config.yaml
n_kv_head: 6
head_dim: 32
norm: "rmsnorm"
bias: "none"
init: "uniform"
lr_mult_up: 1.2
final_lr_fraction: 0.03
dataset: "wikipedia_en"
Each number is 500 + 40 x the weight over its row's rms, rounded and kept within 0 to 999. Layers, rows and columns count from 0. Numbers have three digits each. The size before them is the row's rms in percent of the matrix's.

# layer 3 MLP gate, 256x128, rms 0.204, rows 60-76, columns 0-127
100:533496491473488452428481473534531471469554509451460471449477513511548497501502516618488501477437520466441488520495509505449569485496513547453507514500449573445491479488512534442473444558553590474529568531424572436501553509481469555389466518496491555472451492499501508472561558482467472583443506461470547517465453429479548472473483507519554507558450517549507484450513471479478487494483
106:467510572542524447537465521438463531539509539489512544490612451552468441532513451526473572466496490483588524466520519488523550508510482407470515606405550523536490486516562531510570473472561508538535505520538523489469531463497505526495522541519536485490479539452518496519484499534521531479546480511447497529513505441611478480484560460468484425502503514516499609411503474500493495453476
110:576575502513469542462556533507457511518505480526477433493500579463452498549434492526479426540544518538445508536523487492522541492531464551505522411516476456539608495522486558481473482507472530450512443500570526493466463484524531566520564483520495471537460446497538533505497600479536533518502462544486454598510500509456474516490454483476531376518448514525472546441448447462503477493478
109:540544503505467487517535516450575515456537484447442453520422528447509489622475529546467549488504544482490475454500448541478485372444559470497500513484499448547446487469441468508572500497514535548437493499481490506497498564546542501441453499544531528465469525533521596459477513527521420513480521483461472476476468488499398523522524483490479491509521469482517515550459492495497534385555
094:514528553532519496463546509455470541485572511463490422530527514483528526534446527486507442507480534492438456586497569522400559426468479508488493586500499514505490460567524562519442434560423483459492466553487538555485511474464456491538531523516503482529488515496561481483492540491475479517526468546539508515568520423523525524553455502479429550524466551487508473510514459556416396523550
099:472551537503503552536486427512549529485474488478502535524492614450532448504545561508488472509556566437545545475511527486432543491539528542491539525427425557431449497507470518488478477452476464514584506545475502469465415529519539438518460499468475481464460468488475467507521514499518515546499456495588495444442494478508492424393526524493449534494486430481482531569479481542427483532482
098:500567501532464515459498501440402513454493502506450482445505575525553448558474532466606480489586508499436536519515538468473472525496429599528482518520464491490518493485505521519457481380470471476494501461494571505535475534523547490448525456571480500490444555535479526502458470446509502511508489492509521478517582477557473581507556448516467500489524478423503472564490492595448489510519
103:513519470595478544470539518499436522558506510482579520605421491491509495552574467511461525493515482482470487467540458434540514525541463517501474556495518511586538569463484508471547518496502537542491532501439617513461545499489460497466437504514493406522553469485517509465517554592482455474502528465529425500496515561433516461532519547517447453471495444504485470514485582455516516469489
096:498476517405515500497435526508458471537465544495541435532456558438443471484470468583552492562456499533525547455471545452518468487542458456520497512480509557474439447472558480492511576467512388435489510527464414489506468475455505512508439509487531455490436464482476456538531449546434512411465475558551541520526475514482494511538497474551455479565500420483455513485496512489474450544525
107:508502491481462461384536478475525495530461490462497552529546557506458509437471508462556532502518525439524444517484464506523489423466456518569482464504475483512525479454508515495461507474490525503544463576480518486486511366475473562490481523524366525573554522547501543490593482508572502504521479434485444444517514476465486506492492485505492497476491512530499571466417532531555529583553
092:536483483466532510459478504489490519533464513489462484464500471456513458461546521492483379464497492497463478470485529530473478508466483500518448533518491500430513452438522563532485523489536460582494497463552508485526530430484426572460578532545459488470509528547519446591442501508505446524481522439530517605499499498472524603562469465542555542535501449440468515434487435545426545461462
102:539512506521511482544586496532513522457594521444518437494510513524476491485447537510485491567551441433458525564465550514513523471575430460540464487546463495430455523557446505517468476437510518538522477512479482552409529500457507542499472567479426541433502499538515503459478496480445516518534449486455484463488562461505539459503501440489441550463551469542469476503495550542445544485612
106:466523542535488463516453538504460520553558462470491528440481465582581497481559469456516529523494568533442486510544528477466517524449434504494523501513531575484498564513536482473424470493547435496457491499458543465435504556557471505525449445505523539416454517529536553519531517490433381541491470431555573514542501454511571536498485487577480532488483447477460482487459481525476483473544
106:525500520448481527528499573500504583497533552481513564494503506558497496591536537507455502512441501531442485432454537499550485528504542499471536544496469580599513440470537468415526485466579493508521498519429529473515481544537546416498460523405446540492477412518563476460489528518547497515521519498500528486468502459427539500525599471525494505462537506564478521474560468442506533516473
110:528555486595420504524538419515533436465486487498499501373524523450525541465461480556479504465476539477549536549393486469521523474440575484460491426516528559434489455502518513453549558499489467449509512506455531491476542458505456546483525529490541514533579540506539556513518456526515484535496455521495467491505489481556490515555450529501444515444436493467445484450481572475517431492518
095:459528459577493479515452543523561523523490506473535537512506464474515477524507505521566417439509513488449490389491513561507418488532513379486525488597550441484537467513536508511507494507520542460496599471518440504481501488466489535524484492488455529507534506530483488481533527482568544493500456552514497495461510568500436501511430400536558486509462471556512593524515557567535529517456
102:547444483547447573472444509518515522495546449478510429463519453503475483558513542557503479488410529529527555441480452472390471532540453516477439545448559442528501523501558516409605484487463469458573477471469509472523477468542466516527489576531444439438501475529514480545463507538532471520492462445473542505531517444458439505501507497437497474443496507480451481448534505517449495494497
# layer 3 MLP up, 256x128, rms 0.198, rows 60-76, columns 0-127
097:500524609503534451520461496465550447537513479485460505456572522466524508540453555521492525529476438513477406476556480457492459518540503549531500569496445524504484430481508494456545496501522576465498515513488499509527573516524453530512449542493523478540572497418546531517485499508480422444564482531477437576532531534487475554470484561578498542453534623441463469519495493470527499527479
096:573494559526555515420516454483567486493406488492545508520449455534505521538473487526518562459472482419537479444441495549540511451521514510482453418555486537529430491491460562503489511451501447505503507568488505534450502518569478492543546438565488556445509500479456528529451490492546439538484499463549520502489488486486509484490584438547386465443485496486542580483478428505519501498511
106:547469593540451509490511483476469533503484555464529570534496518509546496492545459513568474509495468489512436489479531526517465559459489490491428464507475483554527480517521496416553500486454520535505511497400450519486505429439456512488477500478553510588465476582534432494528570510473548551441607444502496427509477533476537449530518523460541556474546450536528467441420456510533490526496
104:473443507474537452457518479499512501523514444495525504548499578478515491505530466487559447560464526500499536527545535530491453484482477475583430570521526511495536483501550469515585511518484588496504497544549476407468456473499451470451505498461525505567479421493578457493403499457515447476490465480522468519487382540567539564541486469449496542524510479525427462489537475495502478559422
098:494498402465479486554464452518603498480533482454485527476555471468567466518488447451523436495459485439490523514479437516505444507522451510468518499467474528480458447554558568539504505497563456552496403540475578439519442508491500414519504482479546474540494435469470491601520488496478477529426508482444505492508508488535482491426508427448462562502452549475483513536483570463476508523516
100:486498540537495455493446455527516506524469492520443536546527464463502607522418459516511410504509559492598496477482443519547477432481566521491515588505489543548554571567499510464482501483514494483528517476546468475482507505580523537544549588540504542526553488515557461576464478538539516440516532503509442503427502464407523436507517500509456492487540435515516488451491507476544507432497
105:522506515506530468430493526550511447497452514573554507463511483507553481503509506492494503521468466477505502469464498507556484492549533570492572458439450464544478558568469468479439423564471555502474526551520495443445473460509478496552497393539531515459485494566454484502596486534602463515504569440500505543499497494549436498426549519463426476490480515473467556509572483502527470489427
105:565497556562493566503499497566528471536409508411520557582461508543550549549503463548451538492504508486436476488573438485533469544551491576536482514505490464492436621496506479536435465462496471525535500474471546556519523486491542595587498498572539492473484500491458477538454490466445514471475502502530507447459460521472530463444516538482470477460517457511458455537475489488457466482515
096:522507469484420504502467456519547463507521616491549479471457474523468478547554523569501531587444470499456485488537513505512420503569488470456504477487434451494483456595518487463506503501483490577581532459481418446521514453532515442502504525530609498515505511449551471527528571408516573463549538497517418509472522466482510513515557561456520493501500459450504483480518468479512495517488
100:522504484615447470521496534472412560533549490452598488473560547511522535502521500543524471474422451501501486532481498453480533615493489483463473526501488502468569476548525487514509500485453502439504456521466517458472470516479556465492497468511463539508458456496547472473568489509514493430460462459460523486553562562458454563478535521473545506533461477558409431483468573480476431477457
111:472539505508486451564507403539480578545509493517520568472481539540563552442505431490489548519562448528468425515470548526477506494504503476500506487498501491500509516481503554514463485505474484552476479613536531556500461486490516451428530472515450543458467451459441475449507471495510532479525455470541523347531462525548470462460571515468461412507551489512547521529496440478534524451518
107:540485452540441525406551469462465478521470507500445490520511522505486584516528506529517455452459453525527480443528453517534485527518462547511600479406491469465534467492481577536480515478423477447526465556548482463592479451540460447455432540517565510485462520547469431546524476525576570483504512479523457508528492545499541508462511500463540465480499501454441541491574503430451513490540
108:527505521515575471468441469590523503508453478434491503484433498511516451529440492488512527536481458555475473464577504520492457445528499528507459484526461464557536489465476504519492457397533521516475567444540469475516520462511599462510546580462530515516480479501551474478519536518517490447488527462557504546507550512548542525569479452523472529573507445475637508462512599519545515489535
110:508446382505447597514548493502524480491552513426523463456569553486546539522471436508430456449572490496447485440505507551497544576469513514500466519597523530564529458536497457495501510471517448499510488472498492548541519464515531513450466552510472490476481487507544418573502539517505562540518526464454497539471502500471515477527560524448443513587519521551505517514593512499484511444551
101:474581491411463514482578543529506511477429481525547560476529555468484504465505465507530489484511494576482480459498536528461550509494545501497464529488425476513549481482445489438421461440437497488473480497453437567519506512425584450503515523432475492488495557559486496492492538403521480462518527488535458494461552469484470478459567446519539471538513450572549501504591464486441518560501
103:486479549478452483521567461412562476513455501486503477535445480464490528430555578480522508500525534504564497453513490559519506493610444510477443428413473548484545533519530526531546457500554481481499506496507447521565589505556521462441507461477543509487488557486499528610439541532511487505470544455506461522537518513496515557498516467489508528450461556496489422405546481506537536509473
102:414565485456533544553424518551495488460556498548449447543445478477430561513525445519482497491559511451427461511494496538400531541482517475436502433523481527496484518486515517552469461543524493532571501442529478481515490473513542582445549528522521545551507501472436474494476500483511446476439580466515480465556551538483530547590486453581514531486472550502547566518467492493509484500526
# layer 3 MLP down (transposed), 256x128, rms 0.109, rows 60-76, columns 0-127
100:512547480509497502433508515490579575418540504553505476524547560506489441508500561467464516542442490505515512514554537513510532453444572485461522532542498471452447500486460482504554447460489547414526495507517524452487489424562483596530495501459498539455507473492439501592548583462426495516460462571505475431513498494529510486498533569533556503517445484524498446489503501516481439531406
096:441500504465447453452554583521522434521538463534413557434506508537530513485480527520472544465544562453517550436573425460530487549463506493563604476474451512440495476514559507488517467514563510482554482527534525484583483500530505528530548438435449548504503444479563557517478523526570525523491547482448555453528476510515524473433481474468499528443463468461522502547529529485494532466487
107:558504434502553491489478465543528526468474449482587548437455488517547569516511472508450550513491491532470517484517493478539525496489452437483479426472520439555564510414492578451518511470507482545476471531549430471544454498440473488592501562479533487548454536561524472537462561468527473543477557452437480490453440523526563530511553515473526560491499450560526583546467482475515475479479
100:547521470499510481561520538490494523451506499483511542462508460524535472587526457416480521475542542496541481469527439514574563552520528520539596561468505407524546479486483508410528527554516441483539488532503532524497498583488456492491494440543460496504509572444570521504552501466496495560512499566548489446559402513516551511473474427419497517450465550539522495531552484523498480480535
095:580452493513497497480546474555458577492556539492473456492543478545567496498453471484401541516487449481375495533540568547475560532471525505521509536465527509534495417532513518541488532512504530536546454510513495560452488459485483516442482502467499537577444558523557527472500480437456459504519435498592537509448508455434479516511508564515459483509543544486438535507438501583492469517498
097:515442541518489471500474498422557486527553536566465494471463479492553527453446505494517444525471517451480513442451470583543443454492523587521460540467489520551489440548453556424417438448484469499526544499536533494485578474481525575561506486538494479478497512500517501512423516499523492496476478562496540511532514512415458489445539488517516504526474469456596473445480499521544492570401
102:559530512491495450602621479484542531500522485421514488526446497542471488588522469429472501496440533451530506505475559502557508429516539522488504493443475423560497472541485483490469600554497513531467458465493502518449516421477536524484541443538522425548569496474582524484522496480452549504536527466511465462533458446487479480511495532522436484496428542493447487496468456480494470449521
102:501519496469466490469520523490482555518507540490511532579446513450453481532524524449430600479561571566507499513410412575472497437526444461470514498518486513468490611456431519518467483493477472511536435516495525529490561548504459543529497556492495494497573490542477460515488533428489514500502536439516470527538478411572542510469481565491456494437514573501472529458452539538513484530487
099:464517602508464467544530552429412451541489480447508468482523474473494509478446536464569519504550486498504570556520431524537447479468534458509492496484466556493500526556550438529498515551551514503495469541475519562529473447580528540474484447510528456543507463468552441522506486598492478470450579476516566445542459516508510505540465508543464482417405521536531490481551481543498495453477
102:549518450489473507467482500501561533495493504466544535473543575519464465467454426499542508451544499483530533537444468470408499472427433536557484475525448558491540433510485484496547488474519479519538382537509448501535489508487477537500433535484445491502485512417520456526561496541502525474493552443424539496576433461471491556473532484513475543505509422419450534456440505470511450468544
104:519431530436506493471514526537459485532465517577503498485516526487456491537550495502472536483427517480556613569438524540552542458566470516553463498531605506544491499518488512513457481531424534507493495455576415454552564519516531490542531493523557507528514555589563534484516456546522454516456446487482427495497487519557547552454486523540547501494473505503419503490444493484512505515439
105:451523540541500536521551515548512521494519509519568466478451512471533504471491548472498546541422548464617515489484470505538484478578446527535497507467444468521510511533535409473457551485513554536557560563571442512573485474482482466461483500488549455544482424451541527464481497517590472489533523520426475439471487483533525488430487473577472463526531500532556492515514522471489599555498
098:460444464469450496477512537462478521502560617554510526484454524534557562446433556492507498437521412465477489525474539490441463500452508545492502499494478408451521468547481530487515535550466498523478508512404417520493520518496445491442472471532479417454530560502476536475500422478449502488545472548518464489462438496502471459572438561518501455518466469508451437533526438522516496465518
108:494523545506479523547525548557480519540481531514448441564497418546447473455510523461519532507476455517526509504532523483531529522458474472473467461520528578513445452529513492565465500520486492531555461523531518437427536556438498467445494555423458460471466453545528519455488559526484535546489528522471607496514522405512490517519566462598590546510485525488517468509409444479503486553482
103:499519539496503474500488508556572534479483457525535562467494384507487496505490498516561489483493481500488488527519500470503453560488513523623490524487552481532498463503524546452534481481547553498555497485543511482599503536504498472552477547523487494464472445544515484497545484453510521542405553449473555549474545566503521499415578412457532569565526563493503424569537540499548449481509
098:502462413536573470482466547537496497486474537500532542539563508464453459568558466563524459466482477548466512535484524449536516491458527422456543557525580447478490474492536479543462517523502496395541542499493517482459511504450550478517562482483476495504560521512542483480607519453517541504487480510518561500502583520498496461489540544503522548469479450481450632495494415540513551500531
094:559470471454490551500559468546468536557542507551508543485450500456540501556497473466480501534518503441500474525467478505503469547458436577532522569472420475483470501491532453458482517475486567534451475548485505515525462480391437553521460433538561548439481482476521482472513497469545517476553481523451489507473452576491548411549514475506539427583460492540484522529548572427522542515485